Weights of a small transformer language model.
Size: 22 layers, 14 heads of 32 (1 for keys and values), vocabulary 8192.
Architecture: RMSNorm before each block, rotary positions, no biases in attention or MLP.
Training: a variant of Adam for these matrices, 319M tokens.
Each number is 128 + 32 x the weight over its row's rms, rounded and kept within 0 to 255. Layers, rows and columns count from 0. The size above them is the row's rms in percent of the matrix's.

# layer 19 attention query, 448x224, rms 0.0726, rows 3-10,35-42,67-74,99-106,131-138,163-170,195-202,227-234,259-266,291-298,323-330,355-362,387-394,419-426, columns 56-111
size [ 79  79  74  91  77 113  90 104  71  82  80  80  76  81  76  71 122 126 116 120 122 133  90  85  75  86  64  77  90 129 106  97  51  61  52  66  56  71  58  79  48  56  51  49  51  55  57  54  88 101  84 110  96 108  75  85  81  99  92 101  95 114 103  87  97 102 106 111 113 114  92  93 100  95  92  97  90 115  93  95  76  87  73 100  86  91  94  92 109 117 111 104  96 120  87  85  92 112  99 111 124 122 103 103 104 107 119 125  97 110  91  82]
[[138 105  92 141 113 131 179 171 157 114  92 112  84 137 155 132 136 175 115 131  63 168 119 148 188  99 120 165 160 120 134 121 147 125 126 143 109 153 139  58 170 158 138 116 115 206 140 150 109 162 138 177 110 168  86 140]
 [144 109 100 137 110 163 178 150 130 148  79 157  89 143 164 122 103 161  99 145  97 126 134 145 176  68 134 147 163 108 145 135 121  63  71 136 143 124 119  71 131 126 153 124 119 167 162 111 141 127 114 180 111 140 131 109]
 [125 114 126 160 101 129 177 125 128 106  79 171 153  79 187  89 134 135 151  79 112 132 172 143 173  86 155 138 157 110 103 157  82 132 119 171 126 172 166  86 169 177 176 134 148 112 130 153 146 156 142 144  85 153 119 108]
 [125 145 131 112 139  83 114 131 145  89 131 138 160 105 115 162 134  88 152  99 186 131  93 122  73 217  86 109 148 152 122 150 138 177 161 100 127 132 121 173  79 119  80 133 128  97 120 138 124 106 116  88  97 145 145 145]
 [128 132 143 123 115 111 117 151 122 141  88 127 124 130 142 150 121 152  67 142 170 143 101 139 151 105 108 145 173 109 163 145 143 113  93  91 119 168 131 129  51  81  94 168 140 154 127 103 142 141 120 185 116 144  85 110]
 [143 131  81  98 163 123 137 133 152 121 158 125  87 106  88 120 129  81 189 110 110 151 120 100 108 211 145 134  95 175 125 116 104 179 158 128 120  99 113 133 156 149 112 105 134 119  91 117 120 121 132  97 158  89 173 165]
 [156 129 103 150 103 136 104 189  69 148 102 136 153 199  95 143 130 197  93 174 162  81 152  99 176 118 136 144 191  96 116 124 149 110 144  97 125 183 114 108 102  83  90 199 140 153 177  88 137 115 136 193 136 175 119 120]
 [144 126 103 144 102 110  90 234  65 139 166 146 148 126  77 102 132 142  97  97 175 143 173 104 173 156 165 163 169 159 115 131 112 149 163  99 106 185  84 140 117 137 136 180 137 102 110 138 144 160 152  85 153 158 161 147]
 [ 76 133 110 167  98 115 151  69  85 117 122 134 121 137 118 140  81 180 107 109  80 176 119 127 141 129 130 162 152  91 104 105 142 191  96 166 161 120 211 108 181 160 141 116 187 108  96 127 118 136 169 131 104  99 109  78]
 [125 143 114 191  91  91 139  89 107  92 121 126 118  84 138 120 105 185 108 122  89 110 131  81 165 133 132 166 144  79  92 106 137 172  90 158 161 119 150  90 186 176 146 102 196 120  91  89 122 138 129 159  91 134 129 101]
 [ 80 149 135 140 107 127  96 109 107 133 124  94 119 178  24 122 138 118 101  99 170 141 159 205 151 156 164 153 115 107 134 175 115  86 147 165 111  92 145 160 165 124 163 117 150  78 124 112 126 135 140 129 146 132 189 112]
 [177  98 129  71 165 160 145 185 152 149  73 125 141 164 137 135 153  82 134 131 156 100 102 144  80 123  95 142 140 152 163 126 159 138 152 125 101 187  69 138  73  46  89 138 100 100 132 152 154 141 116 118 124  62 148 136]
 [165 139  80 137 109 106 181 132 104 117 198 117 159  77 140 159  77 185  99 171  89 134 101 100 110 133 119 115 143 166 128  69 184 156 154 109 139 150 119 107 142 176 150  94 161 167 130  86 106  99  78 162  56 157 131 115]
 [122 125 150 142 155 187 156 156 134 156 141 121  80 162  91 111 162  93 172 151 170 141 106 167 121 154 104 130 138 117 114 184 153  97 114 139 109 108 106 113 138  66 129 163  79 139 145 193 150 134 120  91 111  71 171 126]
 [ 87  99  60  86  79 105 175  98  82 129 113 128 110  80 167 124 106 120 109 141  76 102  72  91 108 141 212 147 102 138 162  79 138 153 101 112 167 116 138 119 120 176 157 112 139 152  80 149 129 115 121 114 124 112  95 136]
 [129 170 124 131 113 138 167  80 162 151  58 126  61 121 127 131  68  96 132 144 205 156  29 108  92 142 147 190 131 134 115 100 164  90 161 129 133 146 155 124  67 114 170 118 154 122 115  82 135  78 107 133 120 115 151 103]
 [131 122 154 100  70 118 113 132  79 102 127 113 164 145 134 143 127 171 118 119 154 154 166 140  91  82 176 135  99  75 116  46 110 119  56 139 151 141 176 103 136 158 175 117 162 102 130 108 142 163 116 163 143 141 177  95]
 [162 112 159 144  79 122 133 143  89  99  86 130 175 134 132 137 120 174  85  92 146 134 181 166 140  31 159 138 139  59  99  93 104 108  70 153 152 162 182 140 136 135 145 108 174 105 118  95 163 165 117 133 126 129 116 121]
 [131 161 151 149 142 154 138 136  85  88  54 146 152 115 140  72 109  98 108  86 128 147 137 114 119  90 139 134 102  96 181 163 132 110  88 192 139 132 163  80  84 100 151 144 108 128  89  86 218 192 150 147  84  76 154  79]
 [ 81 115  89 138 164 163 138 111 174 142 170 119 140 128  97 117 124  86 164 142 134  99  91  69 136 199 101 128 125 176 108 145 161 119 208 115 110 114  43  94 111 126 132  98 145 150 134 165 121  67 150 100 113 139 134 100]
 [122 132 116  74  82  95 141 109 139  85 192 114 146 137 150 162  84 162 127 140 131 130 138 132 121 111 133 156 141 132  92  88 121  86  70  78  99 176 121 148 158 169 158  61 166 124 182 135 123 127  69 150 160 166  96 154]
 [ 91 151 127 188 169  84 154 113 179 151 116 125  81 131 126 177 136 110 169 136 127 105 109 121 144 193  85 132 140 177 131 177 111 113 190 110 141  96 119  91 145 115 111 135 134 136  83 169  65  63 133 119 124 123 144 106]
 [151  96  52 195  91  93 139 135 162 133 148 140 137 133 117 124 120  95 141 150 127 113 168 158 158 188 170 157 170 128 116  83 114 123 131 107  84 204 130 184 189 152 117 167 186 141 122 140  62 101 109 100 174 156 137 143]
 [124 102 234 139 124  96 143 137 158 149 154 110 126 125 101 133 141 114 126 169 116 144 188  75 122 184  82 158 111 185 153  96 137 146 150 180  60 153 100  96  86 120 149  73 122 113 185 106 127 118 173 150  88 135 117  86]
 [130 164 143  83 110  83 149 112  72  23 116 126 150  92 119 184 136 168 108 120 120 130 154 114  96 106 124  91 105  78  97  95 174  75 128 142 151 133 176  87 101 122 125  92 146 109  86 110 132  96 144 146 126 121 116  66]
 [128 160 132  93  93 101 201 132  69  84  87 115 163  79 161 118  96 166 123 180 115 160 135 147  85  83  96 116  89  49 125 100 189 108 142 125 167 135 177 116 125 101 129  97 129 122 104  83 134  99 125 103 131 167 147  69]
 [157 114 111 136 143 103 119  97 109 125 136 125  77 176 134  72 135 181 135  98 110 105 116  90 189 105 100  94  84  95 170 113 104  92 167 154 177  92  93 131 116 164 197 157  78 170 132  38 130 121 114  78 155 125 129 131]
 [147 129  80 105 124 150 117 133 204 144 154 107 168 109  67 138  90 126 165 141 167  71 133  78 152 132 169 138 132 154 101  94 124 159 135  70 119 120  80 149 128 162 145 126 162 161 162 145 155 113  99 122 166 140 131 166]
 [178 150 124 119  98 132 131 170 112 100  41 136 211 105 151 165  94 140 116 175 105 130 131 121 105 142 138 113 159  64  89  92 175 120 161 133 123 164 136 139 133  95 116 110 163 116  93 103 132 108 121 135 117 174 130  91]
 [103 115  94 134 170 132 116 106 170 117 218 155  98 172  89 105 160  95 194  60 161 123 152 103 145 156 156 145 150 196 138 120  62 149 139 116  91 122  88  83 139 157 118 138 112 124 108 143 139 132 170 160 160  89 160 171]
 [179 143  98  59  69 135 142 162 106 118 124 141 223 113 129 113 114 159  86 159 154 112 169 134 125 151 118 150 141 117  60 152 175 133 131 116 133 157 126 109 138  73 137 118 165  73 121 111 122 138  99 142 167 189 113 121]
 [194 148  99  98  77 128  76 215 112 165 147 121 175 153 121  83 136 111  99 125 182 154 149 154 152 194 177 114 192 152  47 111 161  91 106 111  85 173  61 135 143 131 137 107 171  72 120 127 145 119 132 127 154 136 118 146]
 [ 65 154 106 114 117 147 167 107 154 136 119 138 108  81  99 122 106 149 161  92 119 116 148 178 117 108 115 103 116 171 137 137 145 121 197 112 165 167 160 187 133 117 140 111  45 135 131 132 123 181 119  95 122 180 124  88]
 [143 157 114  91 135  98 149 124 108 173 147 141  99  98  99 116 105 110 120  76 197 115 109 138 124 116 125  73 103 205 122 130 120 109 124 146  89 135 146 163 129 127 166 143 120 110  64 200  90 168 108 110 133 157 133 102]
 [ 87 107 146 123 134 134 110 170 123 161 133 113 146 181 123 166  81  98 124 169 141 108 119 153 141 150 113 132 120 142 119 123 103 174 203  81 133 206  71 114 137 148 176  97 164 124 116 110 111 154 164 113 153 145  89 117]
 [163 178 148 131 114 133  80 123 139 108 120 105 125 146 139 141 146 133 160 168 133 117 137  85 114 147 152 177 110  87 141 144 170 101 144  96 159 101 108 147  71 123 130 126 124  95 132  73 166  96 200 177 146 142 144 155]
 [115 137 111 124 122 142 150  75  84 109 110 158 102 128 118  85 118 154 116 145  92  84 105 120  63 137 169 115 133 135  90 126 143 147 108 170 108 105 184 170  66 107 125 140 140 134 195 117 155 180 151 152 136 157 153 137]
 [104 155 135  97 127 107 141  69 161  71 174 159 127 157 172 112 136 123 165 158 157  84 164 120 102 122 133 178 124 109 156 109 123 134 176 125  88 100  98  80  99 102  86 125 115 108 161 123 122 128 124 186 133 110 161 141]
 [110 199  78 145 103 164 125  90  81 156 117  94 179 115 138 126 119 151  79 179 166 121 131 155 119  94 153 126 130 201 166 152 133  95 185 121 108 127 135 163  79 130  93 127 157 117 139  71 174 135  93 157 155 204  70 128]
 [141 171  83 101  88 152 105 144  53 154 186 128 161 116 109  88 138 159 131 147 166 120 183 131 111 145 149 129 120 148 131  92 116 159 136 132 125 174 110 172  75 117 118 145 126  97 158  69 156 106 134 120 117 193 101 188]
 [131  91 136 145 129 181  89 112 132 149 148 110 137 192 128 105 154 116 126 117  81 119 206 101 117 113 145 121 111 173  91 133 130 122 121 169  92 156 123 183 143 132 137 120 118 145 140 107 127 151 205 104 149 131 131  77]
 [155 115 174 127 136 124  84 117  54  89 110 193 172 117 143 127 143 132 181 105  89 102 164  78  90 113 183  94 114 148 125 142 110 115  64 132 192 132 132 125 154 188 124 135 135 136 141 145  92 168 204 140 178 164  94  94]
 [121 140 102 195 116 142  31  82 120 175  80 135 121 127 114 135 142 140 157  97 147 133 154 149 163 154 142 141 170 157 123 141 150 109 136 153 164 137 148 157 126 102 145 164 119  92 148 114 148 164 176  87 108 101 134 170]
 [116 163  87 118 125 123 217 123 165 137 190  90 108 108 137 119  89 128  82 164 140 111  67 158 135 155 137 162  92 140 150 151 173 158 191 124 106  81  77  65  83  77 161 122 174 174 140 102 189 115  89 110 143 114 167 124]
 [188 121 170 101 154 179 172 152  93  79 176 163 119 156 130 126 136 134 152  97 109 123 112  85  84  66 136 131 125 135 139  89 130 166  83  89 135 177 120 172 133 120 135 115 108 106  81 161 131 153 101 141 133 172 109  75]
 [110 149 128  79 117 122 132 117 170 163 135 131  99 166  54 130 109 105  49 125 190 135 100 161 146 165  75 155  94 102 116 144 124  75 159 155 132 103  86 126  69 102 119 147 119  72 150 141  56 123 104 124 129  74 137 126]
 [191 109 102 166 128 172 157 111 136 168 209 161 140  92 161 178 115 158 113 128 123 131 100  79  64 107 136 133 104 123 160 153 134 127 151  99 122 156  88 165 103 148 129 123 113 172 127 116 165 122 107 114  67 125 158 134]
 [173 157  73 118 137 121 127 144 127 143 191 118 149 173  87  85 167  94  98 163 124  79  82 111  83 159 183 167 126  99 145 132 196 118 127  64 131 133 124 138 125  53 122 124 113 153 164  78 153  73  78 111 142 141 130 129]
 [116 148  76  96 115 121  82 132  87 123  83 185 113 151 156  89 104 105 174 159  90 137 140 179  93 116 200 157 158  44  88 106 166 120 113  95 160 110 185  91 125 149 111 146 128 181 157 133 128 125 195 142 103 140  74 123]
 [ 83 126 107 130 100 119  90 135  73 118 126 206 130 140 149  89 131  84 139 127 118 122 147 187 130  92 192 124 164  97  74  87 167 162  73 107 141 161 166 173 167 138 131 203 168 155 141 176  98 148 153 172  62 142 102 134]
 [ 97 157 123 151 135  94 107 112  37  43 101 127 113  98 123  97 139 108  75 112 146 111 162 173 121 161 143 185 152 120 132  98 133  85 102 164 138 157 133 199 136 125 166 164 169  87 124 161 151 142 175 120 108 142 129 125]
 [205 148 140 123 146 146 176 114 192 155 143 105 127 111 132 138 139 142 144 137 129 146  91  96 122 168 103 134  84 200 216 152 110 140 156 167 121  75  82 105 104 150 144  82 109  79 135 117 125  98  70 104 156  69 118  92]
 [ 85 132 106  81 107 126 101 173  88  84 157 173 160 157 152  97  86  97 140 154 131 133  91 138 132 106 187 147 139 118  68 104 232 190 141  97 120 173 130 121 139 173 116 156 152 207 168 163 132 171  93 161 134 117 125 146]
 [153 194 122 125 151 103 147  67 216 165 131  62 142  92 105 103 134 132 124 103 131 115 143 105 132 139  79 132 111 121 149 151 115  77 168 141 137  52 133 107  80 114  93  41 131 123 105  69 139  90 111  74 100 104 154 112]
 [ 89 113  58 142 117  92 118  83 159 191 161 120 125 162 136 105  71 148 143 126 109 113 121 133  71  58 166 106 174  92 139 110 165 139  74  92 106 172 113 102  95 145 113 115 133 161 143 119 111  69  46 150 126 119  92 161]
 [151 100 162 124 137 148 172 104 111 127 108 153 136 144 145 102  88 138 162 114 152 143  99 158  60 100 132 127 130 128 155  83 153 118 108 121  57 153 138 154  70 133 122 124 104 133 146 116 142 116 104 113  92 166 169  79]
 [ 94  81 157 153 104  71 151 123 116 138  84 110 188 135  90  83  65 157  83 113 155 111 161 110 156 124  66 156  94  89 132 126 125 121 164 125 115 163 181 140  65 117 134 116 125 126 129 140 192 113  99 159  98 131 175  88]
 [140  75 160 127  96 129 159 130 103  93  75 126 159 123 109  99  90 165  48 116 121 136 172 151 159  73  58 175  97 113 109 137 152 117 180 132 170 160 167 123 113  89 126  84 118 126  90 108 150  80  99 161  93 134 153  90]
 [ 97  76 131 150 141 184 106  93 115 129 134 147 150 117 142  76 101  89 163 105  86 132 177 174 143 120 138 131 114 147 177 172 118 115 182 158 144 159 150  77  91 132 135 105  92 144  96 134 106 135  90 112  74 114 149 156]
 [155 171 130 131 150 143 137 140 146 138 168 143  98 131 142 173 160 122 199 169 150 143  72  76  93 174 163  95 141 144 107 113 119 140  70 113 114 116  61 143 171 108  97 128 154 156 172 171 115 161 180 106 148 113 136 145]
 [182 134  95 173 107 121 125 155 108 149 106 148 164 124 142 128  81 209 138 144 148 110 134  53 165 139 113 131 168  76 101 102 155 174 145  92 157 169 133 215  90 126  74 122 169 143 133  94 170  89 111  93 149 170 100 115]
 [ 92 136 134 130 157 124 162 135 140 134 144 168  71 136  96 149 161  94 210 137 146 156 100 116  96 208 189 141  83 195 136 146  95 119 118 114  86 123  84 100 165 116 135 141 143 106  84 156 150 176 170 141 197  97 188 154]
 [134 108 116 122  87 139 206 149 149 130 132 142 182 173 163 123 113 169 106 127 200 119 126 183 172 141  96 156  91  88  93 105 162 105 134  98 119 147  76 132 161  54 131 102 177 124 114  71 187  70 114 139 134 127 150  90]
 [ 98 127  82 144 104 163 159 158 157 181 142 132 166  98 113  61 159  98 218 148 148 152 140  62 157 171  98 170 112  99 153 142 100 157 114 145 131 114  96 142 185  82 137 169 138 160 121 121 139 107 200  64 133 157 176  79]
 [140 136 159  94 107  52  98  92  78  99  93 168 202  95 106  84  79 183  63 130 109 138 171 155 124  91 146 119 109  79 135  66 135 160 102 143 214 114 232 146 117 155 143 154 133 127 109 108 125 112 140  90  91 151 126 124]
 [158 153 132 115 101  76 117 139 110  86 125 164 178 110 128 133  80 172  89 122  80 146 159 141 182  71 117 139 166  71 128  62 112 107  96 117 240 135 210 184 160 124 139 151 173 124 124  92 118 141 132  77 140 139 134 157]
 [111 177 163 135 121 130 157  87  89 148  98 129 144 107 120  64 134  75  87 100 109 141 186 150  75 118 161  85 119 125 160 151 102 135 146 204 115 117 181  94 125 172 159  88 126 102 143  74 151 163 158 126 100  80 164 113]
 [ 84 105 122  99 148 202 154 156 181 155 186 101  88 125 130 139 163 106 166 168 125  73 124  64 111 163 136 133  91 168 150 157 131 115 147  87  34 101  41  89 141 118 117 124 101 151 133 190 164 127 112 148 157 109 151 128]
 [148 152  71 127 107 135 129 137 101 121 167 140 173 126 147 137  94 153 130 135 109 103 102  83 170  93 122 140 165  90 104  58 162 122 121  87 189 165 122 181 140 104 130 158 193 112  88 109 120  94  88 114 173 203  89 175]
 [ 77 127 106 148 157 153 151 122 149 141 100  91  79 136  91 121 132  76 193 137 132 131  96 126  53 196 151 187 119 164 150 200 112 122 143 129  35 113  76  98 115 155 123 110 107 131 118 172 122 140 140 186 150 112 206 142]
 [162 131  23 131 101  99 101 211 109  88 154 133 166 164 111 168  76 158 109 125 132  89 126 143 176 147 142 109 181 136  94 107 207 151 106  79 160 175 108 173 121 104 119 199 189  84  82 144 127 117  76 111 181 156 114 136]
 [137 155  83 121 128 147 206 176 152 171 150 132 100 155  93 146 119  90 175  77 185 142 123  61 148 153 176  97 115 190 120  79 148 133 111  89  75 128  59  42 102  79 132 200 143  90 119 149 160 107 129 142 134  85 147 117]
 [101 103 115 108  99  84  97 110 134 104 123 135 125 110  68 131  98 167  83  95 144 133 138 173 128 122 166 145 137 104 113  52 133 109  97 145 181 134 143 118 139 159 190 123 183  76 100 107 118 121  86 169 117 105 154 106]
 [ 93 152 145 156  90  84 127 118 113 124 132 146 157 154 106 142  64 163  84 147 148 147 147 133 134  55 123 149 110 104  98  53 130 101 106 159 181 185 169 123 109 198 183  91 146  90 115  89 120  95 111 140 135 155 114 112]
 [109 111 191 147 148 152 156 102 125 133 124 147 156 169 151  81 106  81 144  33 134 108 138 120 130 137 126 159 128 100 179  98 100  74  98 212 125 195 121 138 140 121 145 170 144 136 114  70 124 160 132 159 148  87 178  90]
 [160  87 118  71 161 165 121 156 150  99 111 156 154 119 144  99 157  89 198 126 138 113 119  97  91 165  88 129 111 184 159 181 139 134 141  43  79 114  69 152 162 105  65 121 168 112 140 145 147 134 125  80 129 166 140 144]
 [123 144 116  87  92 132 139 123 157 113 113 148 114 147 139 209  82 212  98 159 144 142 148  95 111 120 159 114 141 105  65 103 165  95 122 130 156 123  94 188 134 155 155 120 172 141 114 111  91 115 113 177 149 190 127  83]
 [162 110 113 137 181 128 166 134 144 101 156 142  95 125 148  95 164  83 214  71 111  95 106  84 109 182 116 161 123 160 130 128 128 152 163  94 116 118 103  99 197 121  98 160 133 132  81 135 146 148 173 152 157  95 168 146]
 [151 116  67 125  75 123  90 158 158 133 109 170 155 158 125 131  78 197  83 203 158 154 151 147 193 133  90 140 146 145  72 113 196 131 131  82 111 160  62 116 142 144 180 107 161 116 106 109 148 130  73 133 186 131  88 133]
 [129 165 109  82 108 161 120 158 152 118 129 147 154 153 134  84  92  89  98 135 195 155 158  76 132 114 123 151 129 145 137 138 124  90 114  90  50 122  73 151 140 107 159  84 198 147  87  89 139 125  69 128 154 141 176 106]
 [149  71 129 164 105 129 140  85 101 163  79 111 173 118 161 129 183 180 110 149  76 126  78 119 132  57 130 106 145 135  93 102 119 106 120 127 172 152 177 127 168 147  75 144 111 177 119 144 181 113 172 119 142 135  98 123]
 [152  75 132 147  92 116 129 128  78 123  65 143 138 158 165 151 159 143  87 122  99 119 119 159 143  64 152 142 145 129 115  86 108 130  87 143 191 160 178 115 203 110  90 125 138 131 113 156 153 101 152 130 135 171  97 113]
 [143 127 136 162 149 132 148 148 147 100 130 128 110 106  57 101 164  79 122  89 108 195 113 110 117 132 144 134 121 122 107 174  92 122 142 142  96  74 185 132 154 133 122 129 124 143  92 129 107 128 149  94 125  93 193  53]
 [ 72 126 117 120 147 120 135 122 175 137 156 100 145 141 106 117 127 149 155  85 203  83 158 138 151 164  79 114  44 132 162 146 159 146 176 131  59 122  77  90  89  99 148 136  87 104 109 154 142 135 131 180 113  95 147 126]
 [146 109  89 150  97 115 157 119 147 134 126 126 204 102 223 131  81 166 104 170 118 118  89 106 147 118 116 137 168 162  91  96 147 144 108 107 157 167 158 130 153 111 125  86 147 170 178 147 146 139  64 132 138 166  56 182]
 [ 60 158 126 138 176 143 154 161 176 131 144 151  71 165  49 125 130 109 178 140 177 152 117 122 126 175 128 131 104 122 119 130 101  98 156 105  99  64 141 133 126 103 152 109 128 141  95 172  93 156 141 152 131  76 191 110]
 [127 111  75  91  80 118 136  95 137 166 158  79 139 155 185 143 104 150 136 182 130  79 117 126 148 162 182 126 154 132  96  99 175 107 148  72 127 192 119 114 117 157 115 108 131 133 176 111 163 181 132 192 169 134  41 183]
 [ 72 119 116  80 105 154 196  91 146 155 152 120 174 107  73  91 127 131 102 147 168 130 150 165 146 166  96 167 128 122 129 157 100 135 207 156  68 154  95 154 100 115 116 139 135  99 112  92 151 126 144 164 145 119 163 114]
 [115 115 207 173  80 109 150 147  68 163 104  95 142 107  64 124 132 126 113  92 128 125 137  99 122 118 164 138 163  67 111  75 178 129 105 130 162 119 147 113 114 170 159 107 159 113 149 134 105 114 139 138 132 166 120 109]
 [140 155 166 101  58 119 159 146  48 130 122 101 153  92 108 132 115 142  96 119 148 154 153 154 113  99 158 140  99  82  77  80 161  93 113 160 119 162 110 104 114 129 194  65 142  90 108 127 111  98  84 173 108 116 132 145]
 [ 97 106  96 152  93 157 116 144 117 121 134 100 135 126 143  23 145 108  99 119  88 111 183 181 149 125 112 131 131  87 195 146 161 120 110 211 139 153 148 125 120 135 155 127 112  93  54 117 143 104 118 104  94  70 152 130]
 [142 120 109 150 214 152 111 140 174  67 147 157 104 134 105 145 120  65 193 128 111  64 111  80 126 223 106 117 112 177 154 190 121 147 151 112 166 115 161 110  98  96  77 158 114 123 178 133 117 136 155  92 123 159 135  91]
 [126 147 139 143  91 124 197 159 107 109 106 145 158 108 140 131  88 157 121 141 153 145 117  87 134 149 133 164 176 104  88 112 161 104  84  93 101 144 111 116 126 177 139  93 130 138 124 141  94 155 136 142  99 127  64 134]
 [ 50 132 128 179 185 145 144 114 203 107 148 160  99 162 100 172 199 121 196 124  99  69  85  84  71 133 118 112 123 154 118 131 117 138 146  93 194  79 145 129 124 126 112 134 113 159 132 121 158 111 149 148 147 143 184 117]
 [123 129  88 139  81  97 178 187  94 209 126 126 129 156 168 137 100 159 150 172  96 118 151 127 154 165 134 113 114 102 106 128 148 109 151  80  95 159  31 130 195  56 181 158 122 154 145 122  98  90  87 190 102 128 118 110]
 [179 101 151 109 144 132 127 126 163 116 112 111 102 164 156 110  80  57 162 153 120 143 168 134 116 158 124 131 101 157 151 172 130 111  94 170  78 141  50 147 222 116 165 103 150 163  93 130  94 152 148 143 157 198 137  77]
 [169 147 212  97  90  69 127 144  72 150  92 169 106 139  80 159  83 160  91  90  80 123 124 145 135  89  83 144 158  93 145  89 102 111 104 136 163 124 202 150 124 127 139  99 154 142  85 181 135 162 127 117  88 102 196 113]
 [133 121 196 140  80  77 114 116  96 148  78 151 115 105  94 153  68 158  82  91  88 138 125 214 181  79 103 143 163 106 112 117 111 104  98 154 136 160 194 146 131 158 164 110 128 151 125 130 125 184 111 129 102 101 153 142]
 [111 136 123 125 143 162  92  86  83 114 133  96 106 157 122 100 158 103 177 118 144  92 120 181  98 130 157 137 120 141 177 161 106 166 161 191  97 103  98  57  75 131 155 155  62 151  88 108 175 124 158 170 103  54 218  92]
 [125 120  52  99 168 192 157 158 184  68 159 151 167 126 137 136 128  84 181 154 144 121  96  64  77 179  97 110 115 184 125 140 128 112 171 101 132  91  73  83 109  96  61 159 130 106 138 140 111  96 141  75 122 172  84 147]
 [153 117 171 136  81 118 156 150 142 116 129 160 108  73 148 152 103 155 107 125 114 113 127 167 155  94  89 144 160 123 123  88 148  78  57 128 116 201 204 201 165 141 141 108 160 120 115 181 117 152 103 113 132 139  70 179]
 [126 133  62 106 170 143 152 112 165 129 191 117  94 165 152 104 178 118 177 134 145 131 112  57  77 206 124 119 105 148 151 142 119 145 162  77 145  80  84  75 105 131 103 128  85 143 129 142 125  94 137 144 164 108 170 106]
 [170 138  96 127  68 102 108 175 157  96 176 136 174 135 167 114  87 150  85 182  99 132 156 147 127 104 115 129 179 126 112 109  94  84  83  84 113 195 123 151 178 150 167  82 150  92 126 100 124 119  81 152 149 161 110 156]
 [148 152 115 142 104 138 138 148 157 113 147 147 190 109 143 105  73 115 113 131 164 164 169  65 155 102 121 146 117 112 136 144 130 140 113 117  64 162 197 178 150  85 101 126 225 108 116 108 152 127 151  50 182 145 150 146]
 [185 124 180 142  82  93 151 154  93 132  75 146 166 118 132 116 111 125 108 172 107 138 122 116 104 101 174 121 113  79 120 120  61 130  85 121 125 118 127 130  95 128 162 122 125 112 150  78 131  76 100 154 127 159 161 117]
 [125 132 142 170  75 111 138 165  75 147  87 154 169 125 116 122 129 186 114 162 103 172 100 133 145  90 119 165 162  76  66 125 110 110 123 137 121 158 142 119  95 106 158 102 146 129 101  64  99  94  94 179  99 134  99 106]
 [112 134 136 153 115 154  90 138  44 104 145 116 167 107 132  56 128 106  53 101 105 128 145 135 188 148 159 135 118  81 154 155 113 120 132 207 145 181 108 148 100 126 169 147 125 118 136 122 130 189 134 119  54  62 156 109]
 [145 136 124 106 186 178 126 119 194  99 114  87 112 125 112 146  94  88 165  73 134  86 112  63  96 130 115 116 139 171 137 136 143 168 156 102 110  97 151 110 139 142  76 151  90 128 114 217 164 161 174 116 177 155 157 155]
 [122 124 120 113 110 155 131 169 139 102 153 161 124  92 132 138 124 177 152 167 141 151 104  74  96 144 117 130 176 102 132 111 119 152  80  54 127 111 106 180 162 132 141 118 176 153 141  65  97  80 137 128 154 237  83 151]
 [133 130 119 166 178 128 125 117 150 113 106 139  73 154 124 153 171  78 172 159 128  49 147  93 121 182 103 117 107 154 106 147 172 124 148 139 105 109 114 126 115 108  75 155 123 126  77 211 163 120  98 123 186 115 148 173]
 [147 173  88 130  99 110 163 155 137 178 121 175 170 161 150 132 121 165 134 183 126 131 137 133 148 164 135 157 197 114  76 112 129  88 161  53 137 168 125 157  76  74 135 105 170 135  93  75 179  83  92 156 151 160 114 109]
 [184  44 185 100 143 164 177 137 137 118 124 139 136 131 137 120 113  75 175 117 108  95 121 126 113 116 158 103  97 148 109 154 177 113 106 100 111 128  80  64 182  84 106 126 134 136 106 102 183 168 180 118  79 128 136  85]]
# layer 19 attention key, 32x224, rms 0.0688, rows 3-10, columns 56-111
size [ 68  76  60  72  89  68 115 117]
[[126 131 160 163  99 124 159 126 151 111 175 128  85  96 131  85 137 121 118 146 129 143 144 128 144 153 127  93 107  93 130 117 127 137 142 169  95 126 120 126  76  69 163 122  80 114 153 114 129 119 169 111 111  92 124 127]
 [118 124 128 115  49 147 125 119 104 147 206  89 124 136 157  63 101 158 119 135 135 115 130 154  92 141 181 132 118  91 131 100 151 129  98 177  87 137  92 136 137  84 161 104  92 134 169 126 158 118 126 151  86 110 130 118]
 [106 128  70  70 116 114 125 170 128 155 188 129 135 116 147 135 173 132 115 145 190 103 128 161 165 110 188 108 156 163 108  99 151 157 105  65 119 173 225 172 182 164 155 122 136 116 112 150 160 128 110 144 173 160 115 124]
 [178 121 125 167 162 113 122 141 149 152  59 147  96 103 125 129 133 134 141 119 118 152 127 111 135 107  35  99  79 123 157 159  68  86 181 113 126  42 163 151  77 106  86 176 107 159 118 144 128 119 142 111  94 145 123 146]
 [158 161 164 124  49 119 167 126 128 160 109 119 107 102 120  52 158 142 119 155 117  78 175 117 113 157 134 129 115  86  98 119 113 104  93 168 127  99 114 148 113  58 142 132  67 107  91 110 191 155 162 115 105 139 160  86]
 [ 63 101 140 152 182 117  59 125 151  99  90 144 163 182  83 100 160 106  79 105 127 107 139 122 150 196  71 143 119 161  90 199 107 107 143 178 122 103 101 140  98 151 132 163 172 146 116 106  97 139  94 103 113 115  63  98]
 [113 146 133 137  60 145 161  91 115 116 149 106 147 123  98 120 123 167 125 201 131 155 113 114  91 117 160 152 103 108 110 126 134  98 145 215 110  84  90 154 110 125 147 104  90 170 120 129 185 101 111 134  82 140 149 117]
 [138 165  95  99  79 152 135 153 141 136 148 111 130  98 120 123 109 140 152 177 110  94  84 132  36 131 138 134 117  62 143 123 112 133 143 153 140 141 156 140 121 110 121 113 145 149 116 110 143 179 116 170 156 150 133 107]]